python train.py --head_dim=32 --warmup_steps=48 --schedule="wsd"
Each number is 50 + 12 x the weight over its row's rms, rounded and kept within 0 to 99. Layers, rows and columns count from 0. The size before them is the row's rms in percent of the matrix's.

# layer 11 MLP down (transposed), 512x128, rms 0.325, rows 436-448, columns 0-127
086:41 34 59 66 54 37 50 42 38 51 41 40 38 74 63 59 59 61 41 47 67 74 51 70 50 55 63 48 55 55 48 37 55 44 63 50 48 47 51 48 49 58 61 60 37 47 36 78 46 48 80 54 42 27 43 65 43 54 79 50 39 35 28 27 61 28 42 37 46 61 51 49 68 47 69 48 33 51 63 32 47 42 44 54 38 48 64 43 43 55 53 57 41 40 59 42 51 61 51 29 62 31 47 46 61 49 64 56 50 53 47 62 43 40 48 35 58 67 30 50 34 61 72 62 44 28 48 79
110:37 38 45 38 55 45 49 41 60 49 68 51 52 63 67 62 64 51 74 48 57 81 48 60 43 20 63 44 71 49 58 56 44 66 40 70 51 58 65 40 47 55 55 51 48 43 38 46 80 61 56 57 51 36 67 37 75 47 27 62 61 55 42 47 58 59 36 44 70 60 43 33 43 62 45 31 61 55 46 50 54 45 44 44 41 36 54 15 35 68 55 33 41 47 59 66 50 53 30 50 37 49 40 45 60 30 39 46 46 49 39 46 64 61 45 65 56 53 68 53 38 54 60 43 24 58 52 40
105:34 70 35 58 46 58 45 58 41 51 45 47 44 37 38 45 51 61 40 48 51 54 62 60 36 46 46 29 66 56 70 61 29 54 29 60 43 48 46 44 48 42 41 44 37 32 40 56 61 42 81 43 51 41 32 45 46 51 52 37 35 49 48 47 60 75 58 35 40 62 48 51 73 49 66 50 56 48 39 65 28 53 69 42 40 37 61 39 41 48 44 78 47 60 36 53 51 64 43 78 62 64 50 38 47 37 35 29 59 58 35 65 52 52 50 50 32 64 36 36 67 44 22 62 38 56 51 71
102:43 64 44 30 41 28 55 48 61 45 52 47 53 65 83 40 22 53 62 34 43 53 35 40 55 52 41 52 60 33 48 45 66 48 52 80 54 40 49 37 39 46 23 67 73 57 37 56 50 57 57 68 67 58 65 65 58 65 58 59 48 58 61 37 52 33 40 52 42 55 58 52 53 42 41 29 51 35 51 22 16 65 44 53 54 48 56 56 53 49 52 47 48 51 58 36 52 28 43 36 50 46 51 30 61 46 63 43 51 70 57 64 54 53 71 69 53 43 50 47 61 65 44 47 44 55 47 75
101:42 30 56 67 56 52 66 52 60 38 62 47 51 56 50 42 53 51 50 51 49 32 29 41 79 59 61 39 25 60 44 36 55 44 51 50 55 59 35 64 40 44 61 42 53 49 33 35 25 40 59 45 29 56 40 40 41 54 52 53 75 57 59 69 54 32 47 51 58 20 33 42 66 53 52 44 53 48 70 63 46 56 63 54 29 39 45 29 58 52 82 57 36 40 45 62 30 74 44 58 52 66 66 48 50 52 49 60 51 58 48 47 55 56 39 57 39 30 37 68 58 72 51 49 31 38 50 66
099:50 64 35 78 42 61 58 50 48 75 43 43 61 58 56 49 59 40 37 49 46 49 51 48 59 27 37 79 54 54 43 52 38 54 33 43 53 61 52 71 53 20 59 43 46 36 50 58 53 56 36 53 38 37 38 47 42 46 60 48 40 58 60 54 25 59 48 55 45 34 63 41 42 61 61 44 56 50 47 67 33 32 69 59 63 41 59 48 50 57 82 53 24 52 42 66 59 55 47 63 50 56 47 52 74 47 37 55 40 40 40 59 61 52 45 43 72 75 43 16 47 64 46 45 41 50 61 72
100:67 64 41 48 45 44 60 54 45 66 56 44 43 54 38 35 58 55 68 51 54 30 54 35 68 33 50 52 42 38 52 40 51 68 68 42 72 66 47 42 51 41 43 43 60 47 52 72 41 49 61 41 35 48 42 41 57 58 43 55 60 50 93 56 34 58 51 66 47 35 43 59 41 48 52 34 68 48 39 57 25 50 64 65 38 51 29 56 32 59 47 61 62 56 53 33 55 30 57 41 38 49 37 49 65 35 37 51 39 61 55 54 53 54 40 66 50 45 48 72 47 39 21 18 65 57 60 32
109:42 81 40 39 51 30 46 38 46 50 54 32 35 60 57 38 40 41 47 51 58 73 29 57 35 57 58 35 38 48 33 52 49 48 47 54 56 62 67 40 65 66 72 68 46 47 44 54 53 48 40 45 46 46 44 53 61 50 44 44 58 53 61 21 59 62 73 40 53 58 36 70 46 42 66 52 66 46 45 50 40 67 51 59 62 58 45 45 45 25 54 58 51 56 58 50 53 46 54 14 60 47 49 66 61 69 60 59 54 56 26 32 45 59 48 15 64 56 47 61 55 65 62 46 59 55 23 36
107:56 67 43 43 32 62 67 55 38 43 27 51 36 41 48 42 60 52 31 48 59 65 62 39 51 48 57 43 64 28 50 85 47 30 47 62 44 46 31 54 40 42 52 50 51 48 64 43 85 63 36 59 40 72 63 46 68 45 38 53 41 61 44 56 50 47 59 35 60 46 43 46 72 38 42 59 43 50 26 46 42 34 55 66 59 42 47 41 49 50 32 55 45 50 58 48 53 54 31 57 57 70 55 37 38 57 30 54 53 26 55 45 66 53 72 34 62 49 47 37 55 74 34 64 39 39 66 58
091:49 50 44 56 49 62 64 61 56 51 53 48 54 42 50 56 55 38 53 45 55 69 17 50 43 50 60 66 55 29 49 41 49 54 33 81 32 43 47 48 44 38 73 58 52 52 46 61 53 49 44 52 52 42 45 51 54 44 39 51 31 49 38 40 42 57 47 62 69 40 29 58 60 72 42 34 34 56 48 52 25 41 47 56 49 56 61 60 60 63 68 41 60 68 36 14 58 24 62 24 64 54 49 44 52 38 39 36 40 54 49 31 36 67 62 38 69 44 74 47 50 28 45 53 44 34 41 35
094:41 61 40 46 43 69 53 60 48 47 53 63 51 59 44 53 61 50 47 52 47 63 37 54 63 52 34 39 48 58 54 44 64 65 36 54 86 48 42 50 57 53 42 66 42 46 63 46 51 35 36 45 71 56 27 45 59 32 63 58 81 54 74 45 63 43 37 33 53 52 33 51 51 43 49 43 68 34 55 52 73 45 44 63 50 26 57 59 41 32 57 29 63 64 34 46 46 41 55 43 61 46 44 22 34 43 65 62 47 60 13 57 47 70 54 57 33 40 33 60 60 53 48 51 59 45 38 66
099:49 47 50 60 53 33 46 39 59 51 65 46 35 58 59 67 36 53 32 49 35 45 58 62 43 31 35 46 46 63 55 89 61 42 47 45 50 46 49 36 55 57 40 60 57 45 48 58 32 49 46 33 49 35 69 69 24 41 37 47 61 23 49 44 56 52 54 46 54 44 55 43 39 39 63 53 59 66 64 74 32 40 51 44 55 62 60 56 36 55 61 20 41 33 59 57 47 39 65 57 33 61 36 72 74 59 39 67 57 43 46 40 45 20 49 74 57 57 41 48 57 40 58 62 37 56 49 48
102:54 52 43 62 39 38 69 46 54 46 60 53 38 54 51 60 46 55 73 47 45 61 60 47 69 34 58 49 55 44 37 52 74 33 37 51 31 49 58 44 28 43 29 64 49 51 42 57 46 46 80 54 69 43 49 51 49 54 61 69 48 65 60 40 51 62 39 45 42 50 84 69 44 45 43 59 43 53 59 52 29 58 31 34 75 57 30 47 54 38 45 40 57 38 41 54 38 19 67 56 45 60 46 29 39 65 39 57 59 56 58 41 55 43 42 23 45 53 41 36 39 60 60 78 40 52 35 57
# layer 11 MLP up, 512x128, rms 0.309, rows 437-449, columns 0-127
108:47 73 40 33 43 50 42 45 51 59 66 72 55 31 34 64 35 55 57 51 54 41 39 81 39 50 49 44 43 38 65 35 42 47 35 58 28 38 48 48 49 35 48 58 60 46 61 48 56 48 68 67 59 60 65 70 38 41 49 39 58 35 49 39 37 52 67 62 51 60 52 61 43 69 52 54 66 55 57 47 32 43 53 37 56 34 31 45 38 46 66 50 60 47 26 18 45 35 57 38 37 50 54 76 48 69 55 78 40 38 51 31 55 67 38 60 63 54 47 57 45 42 39 70 59 61 50 43
103:41 37 62 49 87 50 68 59 51 38 56 60 51 55 58 68 60 28 62 63 56 55 45 52 32 59 46 54 75 42 48 41 70 48 52 59 56 41 39 56 38 68 62 31 54 64 42 44 58 48 46 64 51 50 43 62 57 57 41 57 31 30 40 47 52 58 49 37 70 64 30 61 65 51 51 63 60 54 41 54 50 75 42 62 45 50 32 54 33 41 38 57 62 34 55 45 41 46 32 33 39 27 54 56 65 39 59 68 38 47 65 73 37 36 45 46 56 37 50 35 32 62 46 19 51 67 53 54
101:57 51 42 45 50 55 48 36 28 48 59 68 17 49 50 48 46 41 36 48 48 75 57 52 36 58 67 67 27 44 48 56 51 50 74 59 48 49 31 52 62 46 60 60 52 61 48 38 35 47 25 55 51 57 58 68 53 45 54 48 65 32 66 21 57 57 48 56 58 44 47 40 55 74 23 57 41 49 62 63 63 36 23 34 53 51 63 45 40 57 55 42 70 52 43 54 48 41 40 27 44 58 67 54 65 49 59 49 54 58 61 61 38 53 20 65 47 34 47 58 53 54 53 54 24 47 34 35
093:49 70 66 53 53 37 51 64 44 34 50 48 47 40 50 55 30 32 25 47 56 59 61 67 32 53 67 25 46 45 51 51 59 58 61 44 51 57 45 52 51 36 55 52 63 49 66 57 59 39 53 44 67 28 60 49 46 43 48 47 42 73 70 39 42 65 57 38 57 31 33 44 45 54 61 45 70 54 53 53 51 51 58 52 66 56 25 71 33 39 60 56 39 55 46 27 71 54 58 61 30 62 43 49 67 26 46 47 49 39 52 32 49 56 34 45 40 45 09 27 38 41 68 47 58 49 45 51
104:37 53 39 47 43 68 68 51 48 43 36 73 29 42 53 31 48 15 44 51 37 68 51 60 54 63 41 12 58 35 52 60 56 60 80 50 59 38 46 53 37 51 50 52 59 63 52 64 41 54 79 41 39 47 50 55 42 43 60 50 51 45 57 33 46 47 60 48 61 57 46 23 38 53 57 42 45 79 70 30 57 47 49 35 39 53 60 68 58 43 37 53 64 34 53 40 62 32 41 49 50 52 65 66 58 43 50 54 49 41 58 43 49 41 38 71 48 44 67 48 25 39 42 38 47 48 63 46
108:47 36 63 74 33 45 47 54 56 39 39 47 56 38 40 76 44 34 67 56 63 52 35 49 33 46 61 42 51 57 50 47 50 38 35 28 66 52 55 59 59 37 38 41 59 43 70 28 65 54 39 49 61 31 37 43 80 45 20 37 46 62 55 22 56 50 46 58 56 61 45 52 62 57 64 51 52 54 40 59 35 60 56 52 53 38 50 72 60 58 51 56 51 54 40 54 76 68 43 43 63 53 33 62 52 32 64 50 59 53 50 45 56 55 44 40 44 61 60 28 59 69 61 69 21 54 31 45
111:31 63 53 37 48 59 52 49 62 41 54 38 59 33 37 31 63 28 34 52 47 66 69 46 42 66 73 36 67 36 77 38 53 65 47 60 42 72 54 30 45 57 50 49 53 48 70 55 64 45 40 54 47 49 40 64 46 52 47 53 49 43 51 41 79 51 71 62 59 36 40 34 56 55 61 62 38 45 31 65 54 75 26 45 62 56 45 45 45 33 32 58 67 28 32 47 49 42 78 58 50 42 65 66 64 45 65 58 54 47 47 29 48 56 59 44 40 52 43 54 49 51 52 56 36 41 53 64
100:44 48 58 49 50 48 63 42 56 32 37 63 46 37 48 53 46 41 61 61 68 59 44 63 62 46 62 66 46 38 38 45 33 75 52 44 36 61 42 58 47 60 55 69 53 48 59 21 22 59 56 27 47 44 42 70 40 71 44 52 61 42 58 78 55 42 65 55 44 45 34 40 34 57 63 39 37 20 53 57 55 61 63 57 69 53 48 41 43 66 79 57 44 38 51 43 69 51 63 46 68 56 54 33 33 55 41 43 47 62 33 48 27 54 61 52 44 39 74 66 53 50 37 51 41 57 59 35
091:28 53 37 53 62 56 55 52 53 66 55 54 59 59 42 63 51 53 57 51 66 55 43 65 58 61 57 44 76 51 58 55 29 38 36 73 46 59 53 64 28 61 55 74 52 57 63 63 42 49 66 74 65 62 57 55 55 22 42 52 35 49 55 63 42 55 57 57 49 40 30 42 50 32 42 73 56 31 44 29 36 47 47 59 49 33 45 49 56 40 32 50 37 51 56 34 60 34 45 48 42 61 49 57 68 75 54 28 47 32 47 48 44 58 44 62 73 34 44 43 61 35 80 45 62 43 36 55
101:52 51 41 67 43 40 67 34 69 62 41 54 50 67 47 31 31 50 70 53 31 39 45 56 41 55 68 45 55 35 51 63 32 72 31 53 38 30 68 59 38 52 67 60 58 43 38 39 50 36 55 51 48 62 13 47 45 54 70 21 55 42 42 53 30 53 19 44 49 43 51 68 34 38 43 48 57 57 50 71 46 41 63 45 62 53 52 47 31 39 48 72 46 33 54 45 48 32 46 67 44 57 37 45 57 51 44 61 61 41 53 56 45 63 39 58 41 63 44 42 44 51 62 48 47 73 60 38
101:20 51 44 48 58 33 73 46 67 36 36 71 27 33 58 35 42 48 44 44 41 53 63 88 37 43 49 43 42 67 41 58 53 50 20 52 50 77 59 38 43 35 42 37 46 60 47 43 54 50 45 45 38 70 58 54 45 57 55 40 56 33 54 58 78 64 53 44 42 60 48 35 49 38 66 50 56 61 62 40 46 68 36 41 21 59 52 58 40 71 45 37 52 69 46 37 60 42 40 40 40 34 43 50 47 55 54 58 50 40 47 58 53 36 45 63 34 44 53 55 75 40 41 64 51 55 56 43
097:43 54 56 52 45 49 55 44 39 54 66 49 35 66 57 47 39 63 52 67 50 38 68 42 41 37 51 33 25 67 55 39 58 58 44 72 57 54 34 50 72 52 57 56 44 70 60 50 58 40 38 49 47 64 47 62 59 55 59 36 62 56 85 35 31 63 54 48 69 46 45 79 44 48 37 45 60 55 52 65 64 82 54 68 48 52 38 59 47 64 50 41 41 48 38 49 41 61 68 42 52 47 57 69 55 43 71 35 47 42 39 51 50 59 46 70 65 33 37 40 45 59 28 24 38 33 56 35
106:34 41 51 51 50 53 64 60 44 70 66 66 63 47 46 49 44 18 43 40 38 57 36 60 44 40 47 43 50 73 60 71 63 49 72 40 51 68 67 38 48 71 48 45 61 54 70 59 39 33 76 36 42 47 51 53 47 59 63 57 51 23 43 69 44 38 22 43 65 57 64 41 51 47 35 45 49 67 38 30 60 73 50 45 27 60 32 64 55 68 28 63 44 61 36 58 55 41 57 39 44 43 56 76 51 49 51 41 52 61 40 50 49 60 33 36 59 48 45 46 54 45 42 56 46 49 42 36